Weights of a small GPT-style language model, trained from scratch on English Wikipedia: 2.61M parameters, 11384 steps.
Each number is 128 + 32 x the weight over the matrix's rms, rounded and kept within 0 to 255. Layers, rows and columns count from 0. Numbers have three digits each.

# down: layer 6 MLP down (transposed), 384x128, rms 0.105, rows 105-171, columns 64-127
# gate: layer 6 MLP gate, 384x128, rms 0.0864, rows 106-172, columns 64-127
# up: layer 6 MLP up, 384x128, rms 0.0874, rows 106-171, columns 64-127
down105:078135122164173127172171126150109165130119143113136160156144107121145133107150138070093144117238125100183177129123080077087117104147106113143102097074113120117155135162139125134153174138132079
gate106:122086163119140147121146138116114117160122079145137109132112142088087075154110106164129105092170164155118112135090097082197090153074103136092112147115154165094128145141106151087187143135088114
up106:188100145134137173111123112080116204112118189066116099133148158110096089107159101108106135155120105106161098165110185170113167142142103075147142134117163188111124122123123083139137130108159188
down106:144142052120127125167142169134094143087118100139102170198105141170181152092132122127168066093064093175117092134158094051145096092131139174192091132137129063140108115081152112125123188147161104
gate107:119094120150124172169164156144113088178171090154156128136110113147129106096153117104131134167154157125147106111147052071143126084126137155178122095100203065162073112107084111138153115098081140
up107:116112118142141184048116173114152162085108131153124182079134174105120125147125183080194118124170167151118124185156153105115133091111095175149122130102156066116119129099228113121122125109130181
down107:102152103174118153092168118136144114102026173145154179115135180124113141156130141188117120131127117144171223131076087109168182148057168118081074151139115125112201160105100206121139139197178149
gate108:177084149111137131166106152126126060120134123130106074096104192127118101128158134048101172107153138111142189117130144105179146145159120105186121104166213184125147096182142126134120186124157151
up108:159142151090087131088086120124145135081128172149068111065121149116042150131101106098124056132166149101145087108174108116111116127122101150104159157115094118156179103128129116078078187110168130
down108:127120110100182138094118167108142147115080115102135128209157147117162085117101139119090097115103112086171148179148152145138071134095149156104104122079133134164177053099184104156073056104164112
gate109:062144178131129147160059127169075100137089161108131142122100142092139113128116126132137075146100096092121114158171132147171174113159141150132129076113165100104095077144126203081154135115139130
up109:149177148124099135109140222105113065128108147091090114065168128129096133123138117158155177113140106141155168133136138118157117176149113059078160114116152171136174152081117105064127145122171139
down109:152147053136186136108182121135104167122166113161124154089122108143093156192122120136100164094210139155118136110084112095121111126148137174177099112137121149075158136097105061163161097150174150
gate110:153084040100139152146137162134134153092088125135117085110060074116174114139150119128103125124173098118136190099162184111190193108184120156187183182141102117101136140210105118092133131186130126
up110:160163110102101158093098126134124129100084053111120172106073056080129143133049063079091166145128143133144164140203110162086106092124151125131088192166135174155160154119094077132141145133126126
down110:122114113155125165165201121104163203139129139116101114113154087141131084137134138152130138108206112146185163142148148109205169128120110161105183131140121126046117085172137154158184115155100158
gate111:184121068139062128107120132139123091162113055130132125169140116134159146051171077131149104172141185084108174154128048113170168120098151174133135148094120163144123204126137142121103115134168149
up111:119132118134153131151093112114110183081130099104122093119157138131129158109130146130136150190092138160131126124172101134151090149041119125125052151182182163181146133116098103105069172123070173
down111:091122103135172146150113152138166117109130080148213104120061141079094146141122116117128152105098051131134109121119121157114121155158086094191125126066141126125140079164147155135113119111162173
gate112:152120124094090145124134113141151125142097143124118136147137108130134095104106162177123118139163135083113203136104117099137061120099136198143128120168098085135161148102148144155128136100128115
up112:129167129166196161138083129117101174176099106148141123099143099146165135135125195117151174150209124083141135174132147129143137150176107136141103174109165126158174167141168125126108125133073158
down112:131171123182170112142062129111062187135135176172147119114118151184213129136136143147152145155146100138148090167147088134120143137176126156120103224109137123089195116094125122085071051145096148
gate113:139122152182132121160130162169060182179102122080138108148125165151115107149147174098085127141090114150097111137150097139142142150151137145117098111158110080099157121140103173155110115171172145
up113:103110174134133125139122161143116124162148137097119113105129149126094133147138087126104148166121183102117087096075144127143088101141139128143118111193147127122148135092116125114167057182146146
down113:121131126143154048139141098079150164119135124140126155182128189148146180142097142111104080116123086163157178160205133184119103189143138096160104155114110153158174102162134166116114130139068143
gate114:203104084118153091135123164161149108187094183158164090171131172165074102129103062124180140116151121129059165148147187123124123081147124172192095158139133134108117127150116129127121190158214119
up114:091108146115132107113104165109154135162175144118127130146103141110117160124164148100100084109122134144157121115068117168123106137118164065128111138044106098129135048139136078094139131136143099
down114:107123119101062144161087114131116099153103118092084120142134129133166148130134168167129149127107102137111159105138171106115102200117097186110111100167178083135125141125185148187086080121149135
gate115:180061146104130099123124141128149123145160136174150147163158138143061111180124112159130123062096165099145179138097143123156094167156190117078106202116133129201044162154108076163172179158100150
up115:165183102165153130160044113141158068186069126152151209157105096137101086120183135102117111100188140161129115162097086101129184159055119175138122135101213099103093155095158147124140119136093146
down115:153098168112098143100107141151076149177190137087131083141132123101163150049077101077174132124128143129065109112113132145086080159122168123140142125160078172205084073202196102191085100111142102
gate116:165086149164108141071132169126083101178134120167150114168154085125103112156116162144120115181144106114092118055156128158170125116127186151130158133097134071088070158135110194078091203104115196
up116:145109114101144216072200053125143122108158116102119087187168151140127091149124086174126087135120104113138103068106189143145080083096105131211090169184141144098097100180125115133119102141138050
down116:150114135125156119151139126123143147146046113148120147136071186137134149063113053126142169115154099060087118149185174097103079139110140160182184123019148120100077157136159128094137095107128145
gate117:140111115114117152141157099192190098140139145127208098155121120146102074182173129136203160173157126151133128102116173104157103155106119169119150145157143113132090116101167160099123169149106036
up117:154150115062220192121135098129120135129116112121096114115112113133139090188094140120158124164114124126099153151189121098121149150131088157142153161151151174081072164139172139093167098136127079
down117:132087138104052101116103126177087145082130055091122120124103121110146138147119143176151124106103107052187162087142152111145175130089163084161143125104168177166136133105129125128140126116141176
gate118:125093105147167154146124152150111130114110200085119135068130172091122146099139113057192119086090127133163146126111152098136165078142061121167059183112164107167113129103167191136145062179149109
up118:160168082124048107129203145169202146132141120102201101127166144124108050085165136173142094126123144115146101131117103140055133116164138109160130166172159122105166083202137085166105103165157106
down118:118141161185123191196146125140153117112112132075084131135129184159090113117089109116161173125141133105151169103152119135107148064189125120103092139091144175161125115121090138091126148093130096
gate119:160118083143147091135106112147194097186103138085135149188114095147099115195121077106132092161158124104094115148119058148165158136111133146141161160101100158094128159062150102111148114139116121
up119:193154152081122105092157129114126143116137129132101076120112161207183112127163118106146106141137142204152106124128094085110100117180128136183111108150150137132187076100098142124062107107085089
down119:130151125109101152125095149138095103132126116137139178114161163128165114109105148176166134088128167075070167152117126096094142105152112104173151215125105110105111149137148097138117130117111112
gate120:122105133061156174077166135166137129135167126087111116173107112081092184191148094118179069213152114096124139144128129101127122161142123115122133122133137129157109168099103144156133090074101118
up120:132119089146084123150131100184127137157172108144143168095153174133136196144074198149187122086156068127090147159092145156130147115175094149132111069131114098102146096207133062167108129156130134
down120:091173168102127149100116149089198097103153050096130137106145152094058171083147137091160106118094068112108151121102138158198113128091088108096213103153127078109137123117151093139147104080076175
gate121:156115182158121169137138086099127150152097074162121195134122091136098096133148112172082137111118153087115167152134141125201157130105156146104130100149137143124094130105157125118173184127167173
up121:136139168125091113156125107128122171149080108180110159139178081171163111176132134113111153136143157166128130124134122114141146178118109108119194109123126116134139158132145115138109159151132206
down121:106087063141133169088127113123136152134149105082141102119099157166142132127133137110140127092122099163131122114130123089084156102178125130109106125104119157112130146111096127128101096156132036
gate122:118141150156129165164142170094098129151084120112125141118113095081146190129102129130097182176115087121163096125154069150097121151119148088147172122133124135156118075119103160124113155117139079
up122:151120123092143101182118154123153115207205065119140081146118133144086145195149149117121102135129161168103123129127057156150108136116113130127128178157125162099139161122101122163083132143122155
down122:112122115189163127077118124096196065086140104151085127120143137134136113164155087086105144134096101116120144129143140084129123115058122102168112126123141088157175132081088141108110119150132165
gate123:215085098108109128155174127171149141176102149134085145168116091067117150097127160126134138152189144135119122073161124127153142069071116100098184185105189178138145168097030129112106152130133186
up123:118128179129155173154107104052132165100065156095146070150192178124127141060120090099100127162085142144103154134140126066088141208163135108099114120117138117122164100128151192126096117114099172
down123:109106186114146104089125129121111116081138133150133142114205100122111118135189140131116124092117210085114136102093123138091136114103133177145166140158082098143121126176087186115162129152157081
gate124:121092104106138147147151121130135114168097129072144110141116068143071201204151058156049154122132181171139151103145071133096106131154201114148129125139158121088126082145119120077128106103100152
up124:130103106142143163098082062195121075133149150084147110135123127100118141093119100138093140163149101143089128108155111103140125138147126072120122135116106129022098145160077134092172115139119157
down124:166112150191113138074092085106089125180109116153107117173169163122105146131086149148080148168058144131166166155013149135125106081119134165211112104100122161117122081144079138130175101112095158
gate125:188091141106108123079166108133121083113154146180136092194064121151148158116111135060122141209132076147110130143143166171121146152127124134187086171088136112164103126130094196127143137169104105
up125:109175146160189125089116163094127123064100166166221131103093149120152108073126108146095108178174129092095187142120095172134111121150126097073121132098114149143087094117126090175156104138074163
down125:092047180188167064173133183098182103095102122148068133079199150154135113136123086099120134084125071094177127137188092120098108169130102158141123213150131087151132167165163123145113113148140070
gate126:186107130098086109168151104232107143143133126135169153120102161098122121127131120179132155142082109106101141069135130140137179155108123161085135107135115104092125168088122160059132145120105174
up126:149188095114130094126104179160096125217172154136094137174127091093158177147108158180154109111096145182133142119122095109146135118111129103136140078117096139156173081124137147111111084088090160
down126:136163135169092096138123146106130150129164101104100104137145113202144101151184141114133175117083154137082166090203113135075134113110085161144093107131149115096147111160115105091123108187086127
gate127:231123080088091098062137143110122116132059135109154128124140144078104128114088115171143127121153122151124102126188135151136165119146113156110146097146092152090125105135124153126175077130147170
up127:077130123166110155071127122092132172119084116153138109157101123094119156151118179082090070149156169166127128136112147058132123071140174093165161149167129127140090115074161109079138072113135177
down127:204110139107061053099143102122082094107095165156180079112123167095098075081045085153137150108098118144145087173124118120111087084120110161182144189159116141089105131186149156151125189130080140
gate128:102117168111111181125117158125157192121120132068161135091162120093102166098090086130130078164118124180123143099137071125091086133134120115169118144061116099121087142153090126114133124151140174
up128:125114101086092091139146114127153098122091119147094150186133178146099150107082162099120124118167175114115144120157163096159093135099107172151092083158147097150091065182147163159129102056109057
down128:079089102157129163129109122117112158098104151087107159177069118110143148092133070094104102119177161165126174100127100115096123154087129107131122106092168147091095143137161123134151134140101165
gate129:136071063150144127161073155188143069137124102107071140080145054070125172189111125128143148130117119105146194143149134143150095156103135083184139163126081149196114085145153117161134152120159157
up129:160118101172127115158105184164131110082077141118119124115150098123085186107085090163173101110096158145128147146146094109107150185150140069179119162152082156155168141131098130150145121149129118
down129:128115157166184138137140145138126142126104123129123128136063112138126141100113098182090116182147119114170075067154165159115127121119134106175111116132145123075123088087135102140140101173158107
gate130:112126107116130127111163089154087167082136092170142145094096085119109126078175138130099075163074133143122134144112112145144147163115145127139146161107098118165095132094128142098115132176156150
up130:135156130112100138095114110149123136109087155100129044211128108167131108076176142157097095148170119117162077145103144131102160116148122108151172102115102102114155141139105083089139136148139124
down130:195092090116131087143098171100120135166136114167124129093136168088157180205071129137111174133162072119141138113169112213086153116113137151152091177144107110141105107106155118122131100113084124
gate131:115133129147190163113120105180080101104106130117064173137148099179113209148105103123138127163089155113112176164132040110183103088170133131148056127157190140182058130104086118080156126122127116
up131:128160156150195199112129109213115166111152164183124160155140178165134111129138180129164073165123060089104109176124093130124128180156063107152236146110159166184127145071137085133183166094122157
down131:183196117111187125144133138130116157086067113136090127125123198128159132110127157178158178099137172120178175109164138234075137148118181104123054168126093169121109123102157149141083081169113126
gate132:127045113077132157109101127141108120145134111137091167119100096077157143131126102125120189159204084168124150090107079131099148115105146173158139092132078111153091112175108102130116127125109149
up132:132129058150115086182110158144090073118149097162158092126141121096126153128139085160128148118150139087119178088078147090137130151102144114125105154064147056091087130126130113097133091146069154
down132:089145100154181144123135144119157149098102111214193154121157168125116089110113165125112175096065181113180135112119130112080192101117159158137189155166087103103118136090071138127174151199119112
gate133:135133136182126206111145181150087155127093144195138183119120114151160159127099131133114094142152100105143146175112040120156109193158142104185143153166156115175107166115145138132142098127112195
up133:114119195082178148155161117130150087143139161171033076177157094090163150178134120127109128125123115117147208185161077156137125076130122128122132104128142123108140173125154148114144148054110137
down133:158200145095128136126147080162109096131121151141151155079174207193172154041114165112113167144160138151098168117111110136149119201167176088120164126108138154122184101135153163144160090119138146
gate134:169103129035136110093107076198171170116115081154118091182095063168110103154032091108172132114193126137196129124144148122157136080130156165154128152154108086105115129086096171131106129187156140
up134:048112152147118089139174129220087100141183116174098165128103097124201125151085183105201159197129078119128101139197108158100104183065181134140062121118142211133109153105149133109150096119096152
down134:107151074122133141089136118151096152078151141173161108017129093145125094140150105056154146157113092129096111090151158114143119114209074096168066153131144167168215210135089103116134097094145167
gate135:167120131096159169147112150113126093205166116113107085168092176095119113143089142131121087143111107083103114158104070104161046141127154134151136161119135099155053165130095169160123082159161121
up135:165099092121162179093131130142098107088134110094209159088180074176125156137154113115168130133135075141183108157186142215128215171103119183148205081210100182096125099131120101119060122137139128
down135:149149115144140119158123123160124162169151114122166094060213167085203125094108128103101198166124062142110165095109062167090130164077125156148165116169154208143095170121177095137062185145118115
gate136:123046118150113099195115111094128165070132137058120171128059154077129123165153110101117182150142104181095135131091106114115168103117089144160215121167124124135109126106131149090162087132126144
up136:212128142102134109126105111165173141140117164135114071105170125148168112153115192150134157178112160089217100081172153155124137198110113170053121097102181148111143109105099158108163158116147079
down136:108170180140147124173121171078197140125119205126069170112109160134134140102178175093100145107119119165103178156172124108153091110118193109140153081101114062133111110109131104130146150143170160
gate137:153112159113101076111186155121092117069102171174137164152121118135165121105129148184120120111161132129085194132142068127182158122152146149097136089135126158115094182089065146077133122171147137
up137:159164100077115137161105126179124128178149104143139093148089084131125095149113127121099094078141109165078032122152149145147085082092149116155157100118105075111122142130094137116191090102177125
down137:137081162142150077122148187105129145085103169128142093158124177096153166116094132112157144186120102146157171107098115121121143155182122100132068156116116147162163116107131110082103123172124092
gate138:087133128075155103143168125132095142071161066118122101136173095150120113164106141091168152199075104147169125120154085147153127101127196147130161166168140144075148157125150167075135112112143170
up138:092151154175178083146104167150117136124161126128146168153116102157148092113132136116117158068132138146108138084101106154150077108099108137147135103096140152126109094145117168141213094198113103
down138:134141091090138172123142136141173145186149140141118135120191150115173182176118111107138123100126130116164102137164128159071174102155145128154153082163119147153162140112123077138099109154151149
gate139:117123134130090127165161111137137151171081090158138130133090126112154126133092126140114172153149199123071135144044086065115106125131166138129166110128178109147135186109140114154147141128076150
up139:112124235156095178135150159122162088141116130156154090122075058116111101186155109178138219103202170137154099154120122103130156151143156111127076108154186142145107142174139140134099146191126106
down139:120124192163137117118047191085140156153091159085139111109129135124059126136047076129118164108156123167154099150109120109082126130141094141071195112043113139179178110089119137104124160129169122
gate140:157150184192063121120118106122153115138128101143082112163079142112127178175071088130081250190129123094138078112146105072187095140107176109131086132112095101143159112091082142091133143103101203
up140:086123106157157063083102160101079070139075102071147132092086106126131143098066130163110144161164130125110149122125107165055108116128177158117105159089134124151121100161237133117129076125148120
down140:130171170155170133156144096160150176154120125056108104172133161088178137103109082137148110130148150106092091092135103105191107092167102125129138126112102134083104164169085136056107080093133160
gate141:183111117105175087160117140081137099151115126174153147110102110138101100146092132061110105139119170058129122069130119127144124128115143111186147092173161187195116104157057144131123129131140120
up141:126110217100104065103182100121091117125081133093111153136098106097151106108104194116137134152171081135155118122157160095144179088131124096156180143146134108157088137084094127085114133106084130
down141:167126092093165127126164151151102180098137099143073153112162115090110145144159167166076163165157136158105156105123171108144110128141127107170099037161147128136154117207107129123144156160092188
gate142:150118101129131099111094125095128069179119097101143125139118144122117114116169154082130069119129151064146143155111111123165105200180106103134160162103118161091131150147091123141057149158170175
up142:081088108128144144110146108130131176100153161113160148091116187096147162096154143111140166157165111169087169060155126153092146105160129143154088139127125120114050128161152115177163137103117124
down142:189125099102114101150120121108181082121109110123105141146139097156126080153111133135114098126100164088109125125147137108166140166123095098171148140163143123122143119142114122128103174137155150
gate143:171148103097140183128065156111101116124104191068125167126130140070107160151110155100111089062112119135134133076145151133086096092123166106112082095093164142118101157103122167163087100123044165
up143:163161183131114122102147113107188148154130117123117157125158104138154131157135134126130095109118122175144160154157142108121113133144167115131070145077169110115176130151098054072142137159092163
down143:111096153156102135100134129132127099186118128081093093066168127102120143105111143109099174090115089109149111154161104093189144082133156164075109150110125078137100105140099130113127138140108123
gate144:104132158146147090093160131130134105089098127133107184128070135116158124153151169108177152166187118178103122140131149144131141127124155132186132111099119175123093166156174098078180122085149158
up144:143098137161170159140097083118065151133093164106179142125093127118156153131104099102132142128082139146106085122134158126138138159110140099103138153125133145058089097092158154091099039130132159
down144:115119141115131108147115157161124117151174116154135106145114163108145147123114176142075081136127130082114137074159116149124149177155142158126090074145141069142175087123200091097126154094157108
gate145:103090114125119142180126123111163095113085072140113199091116155143128105146108110107138119147161150122182164143133060120133099161132126189104128167130120149070155193110154142161116038082122205
up145:166102155140121112142129153136106100182179122128129130102091151074129116093063133145145139115224117102112090107177115127124088088140088169111124163084125182126098184090132136078132161108147087
down145:125144151126085139054085108081088172120175128089148147188085107175143155118179140144151149096176154175128117120116152159079098190158178142100109149141134096159102117133103139118148147173144095
gate146:141151082094124114115085089140131136142090142108163099086131149117126110094170125133167175088128125070075152111134209120210124166110074121106193102119191096051117156113074135141104114185126139
up146:114118088131164115168131140185106140147133134121136121106206136116131162154127169080163083139116131167094188120136156157099146091130137124105121104133142150155186097105081196123147168089086164
down146:116168116133124136096131082053134131130073142163125158098114115127110149088140097142127123155115132135098179136113146031117117156098143108170178121130136125126136168139091104178067121111092102
gate147:057110091166161135144129084213137115142101143108100231105108145151144151135112112119164113122131086102189154112136117149069120151158124161069139113144081139186186100118146174150172127129075122
up147:133070143126167113128141089069142137168157137160112135141139117120137102093137140110154134107159117199084135144080149146025122133101131146141109180133111172096177119103116109125086087122107049
down147:115125131106102077065081185109096105112157114144069082102130130124148119127104102055163072143130111087166058118124129112174109115149108099144159112121048129100172181147144106090110160108149185
gate148:149085101117100104098149159186106106157163166129134140130096199099074125186085125165111115095142113048171115094143135135110051105162101121154136168172131103124140096090112149082182123137170122
up148:141144135186180114143122087116117172094123106122135151099139143136146158123135159145103077107105168142179116118099130154154159131197050102122157087176101089110081140120103080122121085054077164
down148:186097137092085130139090137137171096179134129125157187133164139167167033088137152131116157118136106077145081140176097072156152063085153145157155123069082124196201140119098135086111108090156173
gate149:098125160058155086159121085109120124148159123141111088134103111103092174193149131139132180126164144141093141143062090108117146121120132121092140093143166150140130159121138119146193154065141121
up149:099166126141101170132102083114122176131120104110143143136162163137106169099139149108102146153121120122103100156136113124136113122151090079114159156098075094074138067136098072148165083108075167
down149:160125094141149110140127150114126104157150104160161098078160118087113103125068103110163082092153079171110112105173135086089167210116140076106158088194136129136152103163118163150068165118117118
gate150:097120080166138179092090120116176128190116162105124081127176122116159158135171151138154104098146148131174134122083068129116114115110114177213145091132164137111125182134172147089145086144167119
up150:136154082059098090152109141116141090187134117101109157131122078139128090160120188100132210094114110104118118065089130070129101090120134069130115167128141129139137159107114119142180117071111144
down150:138154184168124122132087130182133174134089142136123096119122147170103135112124050171133132123137138094071079167097097131148162161075089156152179118111093094093134160104153106149115124129064143
gate151:147067155130124144086119090112109157143075060093077154145043128104076096146093088114162129204164106135135169134182167123107155074098121136147153143164178133119115136132092106092148116108177100
up151:160128116094116164120085095090128155148106079083067136119122091121106073129158095094130070110108107176156163121165161113127063116140125159057142123131151109088154119071135124112112128104137107
down151:159069102123130087155135119129114166115112133137107110070160160052139184139179119156111126140124121145161082118084088138094173142155119136152166140130158078085150061132156133128127139108154127
gate152:153122091123186180127132092135173101144100096094157139093076202081103125147105119165159043111165135121075132109156104096183123149150123105093158131135131130111078114125110156117198077133089106
up152:100156111151168138121101159114061136091154132142108145115153064137153134130094181133071143118065176163127136146109095145189125122137080094121164182125103145118135118083119123147130112129100094
down152:157093156117075100163161128173101123184120095119092107129131121126154176124134152140143080141132116143210203153078186086129098136136131127160106112118120099098119113172123178143220119102161127
gate153:150137122163140149193115117116136153156117125114101149150157115166073137128155123093193080121110116101130134103064120163119079098098128140143117194102158138120114162138095141048098162129128130
up153:137137132119122110069090123102149180130161147149115077120093082122114111139097127159173086096126131080135153143152157127140113081138133123125121112162085136084115125102085101137101140111111111
down153:174139132125093126127125144155083146161091140157101073093144167105079169115135030171113126145153075093192174096091113160090130058075090110166152115156127056122123116137203104150154124120150142
gate154:108120088160136114077126136130066123137145116115133182149154178089098136084126094159123175079150116152160105121170113162117121120089151176130136136114203121139111147080116152102141130167118147
up154:113088125169074120131118148145149162107148047136086121107097133154117099170115104077092082127121167120104173131128114187123154133129133102118076201112121117114220083156110109165129166142109140
down154:080147050101194102165194125159134121142100189071091103104103073103125112124112075139131148121122120147144083117156184146042161103066171142118142122121166122115095126090129118111143100161165155
gate155:080123084049114172141145132130154107173184103148140137131107124097065111117152100150148170168167176075109124102124166099159110148110132171108160139142094126136130133170113212131135129150139091
up155:143093128089116081158111084076155148077111144145140105126093137107087183135169068173137080122151164119118121163140115119133159100100154105053075121172112156091148122066108095082081141116132141
down155:118143203144163113120169134104122153179123156119105096113076171100103163166074151125081140118110104201136074139151137124144161117162186103182108088198131139129124093047118082090112114132060143
gate156:105074162099152172143096145207131161106156108141108152134172127170141137116132101089127125141121114176166148085223142159103092048109074156166103147099144103160124127148166112135168184111096121
up156:212105125102087189104157207098184168125104188104139164103198122134053073000080078128072110085113097157158130083138134096117181099125196073167099111110140109151081082224177108124094146165127144
down156:191154123078116178123167198065160104142097108114120148034155162121109114086108061208063070104151113161131149127125124081126175080109118103119124140092139090147105090176145084059152149097111106
gate157:111131120106122116153158123136071135159117140109134134147140090090167139060105109124137102178123138070101121156159168091157121195090121133076155100127092117144170122104072124187136134127110130
up157:196103141099136146063172134152151128149090082164112138160174145089124133069113145085151135101129122099200131137121122118137102086118119098085131168098158134208148130062180149121079134106135133
down157:111106090144073118168107171073110185124190126150069106129147148149101161127126134144197085178156148064159164133108129117085104114093144090108098081124165110071166143099063144170135094131151111
gate158:082071166116124117136146152171151117161132138130101134114153154103110095098154106147128186157184086092169104096124143102171120175105117142125125146082145139139103138064126163071150183110123152
up158:117139114073145167138168139093125171136113113083159109153111137101162141125124132145104120088107144085166131144099133125146080207095159092172157075129103135115153138087194031179083183136123094
down158:084103148133153110088135116140139152113117126136077100127141141151111073130189098179177133128092130138185159112104137122142145067081123132066084145097164168127113160144125163109074186179122161
gate159:109084123122120185136140134154169160080166110167052134170126119153221166139090117101085145179097109157225108147137100083109114181126153146107149110139123147122117182132138153128083103122095139
up159:155143070105136062065133128090084128139101122120115070109111133098191097165207089152079129061124116137128113102153108092178185161056132097115175170111147167156136187115174089034186192124151101
down159:121199174144089076098118162119130082164120134116059109073130112120089122124174151124103204077124111198053102144154152078153117092180110136123068153150176064124145145158089102085194152122121080
gate160:149146096063114107108125089145200171126158082108109187148101095154109191164135092109160093101143163142132093147149144133109085160145153121100208154075153126194160163151105140154105115059169214
up160:161175136092123108127103131105142150113119107072115139152073131132104116064112131063089127086135111128130164142155098165107093133166152111147120133133077165116151149095083166081125153132189098
down160:105098086118101168151125169156091137102106099133112110097090053101109151103155144230125181139103153135115122135127125142071105134103146167150154102136147134075113133074140120130073169105101095
gate161:130157118143182086129072118115122147081104154123189153090126100097130145171115140080141113085111160125155121176166092121167126216149160148114124124148118104077120092139107136121164136111125174
up161:165114178142118176073151119151148126157118103187168145129116125128146180126085161166139137080106105176140134161128129085184142114149169149172129151125127087138157101142126145134124123164110081
down161:111131091083153103145109094122122128138134147086181106164166156114141129190177112098103088127150125103144120094122133101099124112111063141090115106176122113129106160121128124077233142101136142
gate162:131146124067174192149111149141147092130069102163140180069097108105130086095133153110098151144158142132128164074166112125175055114125107111101146111059134125126083178174098170113223098141119168
up162:163158138167133084148142107126071108134097034152123164152102190139093121114125152130121119078143102166160119173130195116059117172163166055155097099120137125094118131141166111111088134153150076
down162:116149196210173101142124148200121153132112176111129096133126129151176140163150138087150152147114158138103087133059138130105155157149101164097085154182101113057149146112093072162160103124153083
gate163:165111142128095096154106160120160097066129139102093104188162107085117134130140131152127145166153178102124172112120118160136144187126083189166090146129137153115171164141103160150119126167071119
up163:153157138187083108068131144136187082085122106161130163164087165149150152149145123165160197107134082140129133125123109120174196175126168113091106073094078123141140151129182183111154126085106151
down163:160138153108150162200157100142171137104137184156144192077090161144129131154043123124111155087169111152121098116128125130160186145110100150136211097071183145195125142150120124171155087165122123
gate164:188133129136180140136121086109135111125125141123085133118097119056094093114146058154160094120093147078098136131161105159117126152089156161150157195122143122091179089148113108123167110132113200
up164:134108075166159127098049175066121146099110093064131119132083121153188171104152117135126175074064134136132112090040080121103151174084106193120109162162133143112125099124092139117103130191137144
down164:088044092126150164115134114095103102156163147133006118145075149075116162138144151157125132118184125108083094163081104162107141134112109128147162082076112079122169111089160127177130124115100124
gate165:115089116148145121131159072116142057138151103112128136164130105114098095186191121150140165148100201145142096127115120106119138132147136161102174124101111120133152114112123128146203088159067125
up165:154162097159160107144134129159127110134173114181106105132134109166101103179109154136076050118080105175109099125151163103189128156112144143175142120133075070165143112117130128193139092143135064
down165:122154150134111069103071139155121147125127150116138096071123138171162193100105141154150132083179118135143160111072115112122119101086110175161070102163149169118146108148140143101115188116134138
gate166:133104163072128110123067154111154119162139045108135177100181098094091067136155117162100129153148201136089115152071126121127077121164180167130123136083114166180187185124151157075160155168183139
up166:117122156134122135092134153114138090134086173183160107104113128149136172138114140120180176131104100128132074137139132065175161129136104148115138134177159128131144138132109189099138132130130174
down166:140100103084127147105121068126098158108099130109105107115115077114094172125135089138127104162203155167108099132139111148059124100116153165118183106132174110153167091136122116119177104111087138
gate167:189120128131116059070202130173101116149109161152118099176091107053121125109099083094130109106207143101096167130147114135207100103179159123154176134136155134113114100105074098128133130148105099
up167:128117080133004073146121132090118089102114097121142124146094176107194161096085162139146123147118097163148092137115097074140113147122146190180224149113103130142151121151112063128127122132133108
down167:095158197200107148108085142079166108081148118047147193147180125109121138101067095147168098127107156106103108124168119186073100149077168111136201133147134095172130127149165166076138052167092068
gate168:147102119163134151133105152111128137137137117120142152102151110118175116153099119153118104133100131072158162094157103172156145126136153130154150129091147142094114111180130137070108096090111162
up168:123131113093123080141142150143185107089108090079112109090100120092102098193113117152136115155153117132140150131098138144096126150110131134114166181110138126104116127073142136115136130100165124
down168:133119181159125101098128163154130151157159162157115138155143095168186125114133139115056153129101126135158140109144120134125112153137087095095104105154169123161129136124109129131149144168124172
gate169:108102119105146135124097097139192122133121100133141111151138045118102092137122135055121127123177115131081108102101101145097118070080099137115131139140122155124135160129142171130100153092131170
up169:149133102120117096123055140167120124154101136115165139157212111113136155178132110140097088103082130170181106105120172148121124153172150136147118144140087146110196093067137148103144107155177087
down169:111117127180099094157090134136145112050132126170146075105152107097161085130106138130101157128119122151116168113081150071077089098070133108148122135048126159123149155142124146146079172207062166
gate170:163065187120113159100117142112102102127043108160112168124215109105173142126082162176147140157193080085161094140189091102152064108072145094100135130128182116176158086134109103087187153117123125
up170:177162110106143150143182117125086124116142130133190100133143086147148160147125114136166079138153158176129099041153178108132132128162086182156198129176096124141147140134119139132161176108165138
down170:098137167158050136075101193089095182138171075189042120139122210100130127126087111106144158079089128134159130108083141113119138116124150156141118165089156110142122129155146154146195062091167115
gate171:191117132100121052134164142173173139092147106090043119127085122123105081113153149109126219140156131119131167102075129090093063164184187113146134148114102153145098090126100154119137123164060123
up171:125120125062151121065086158172117118136089099140138136100122139111140128142123173118106095119086125178096147101105148100146130094049095146109131151119122118112146193111186041042161113131119138
down171:112092076136153105129154112167122166145148142139174124104140138117062100139097112111147184132109226120159149181091144138124122094169126127093121148100106150145100142183146095101167104092114143
gate172:115102120120103096095152092158100101134113108136086093132151090097085102176141136083153133115113106178105193134128170053139122204122115137115140120107081121138174199153163148106150086153127176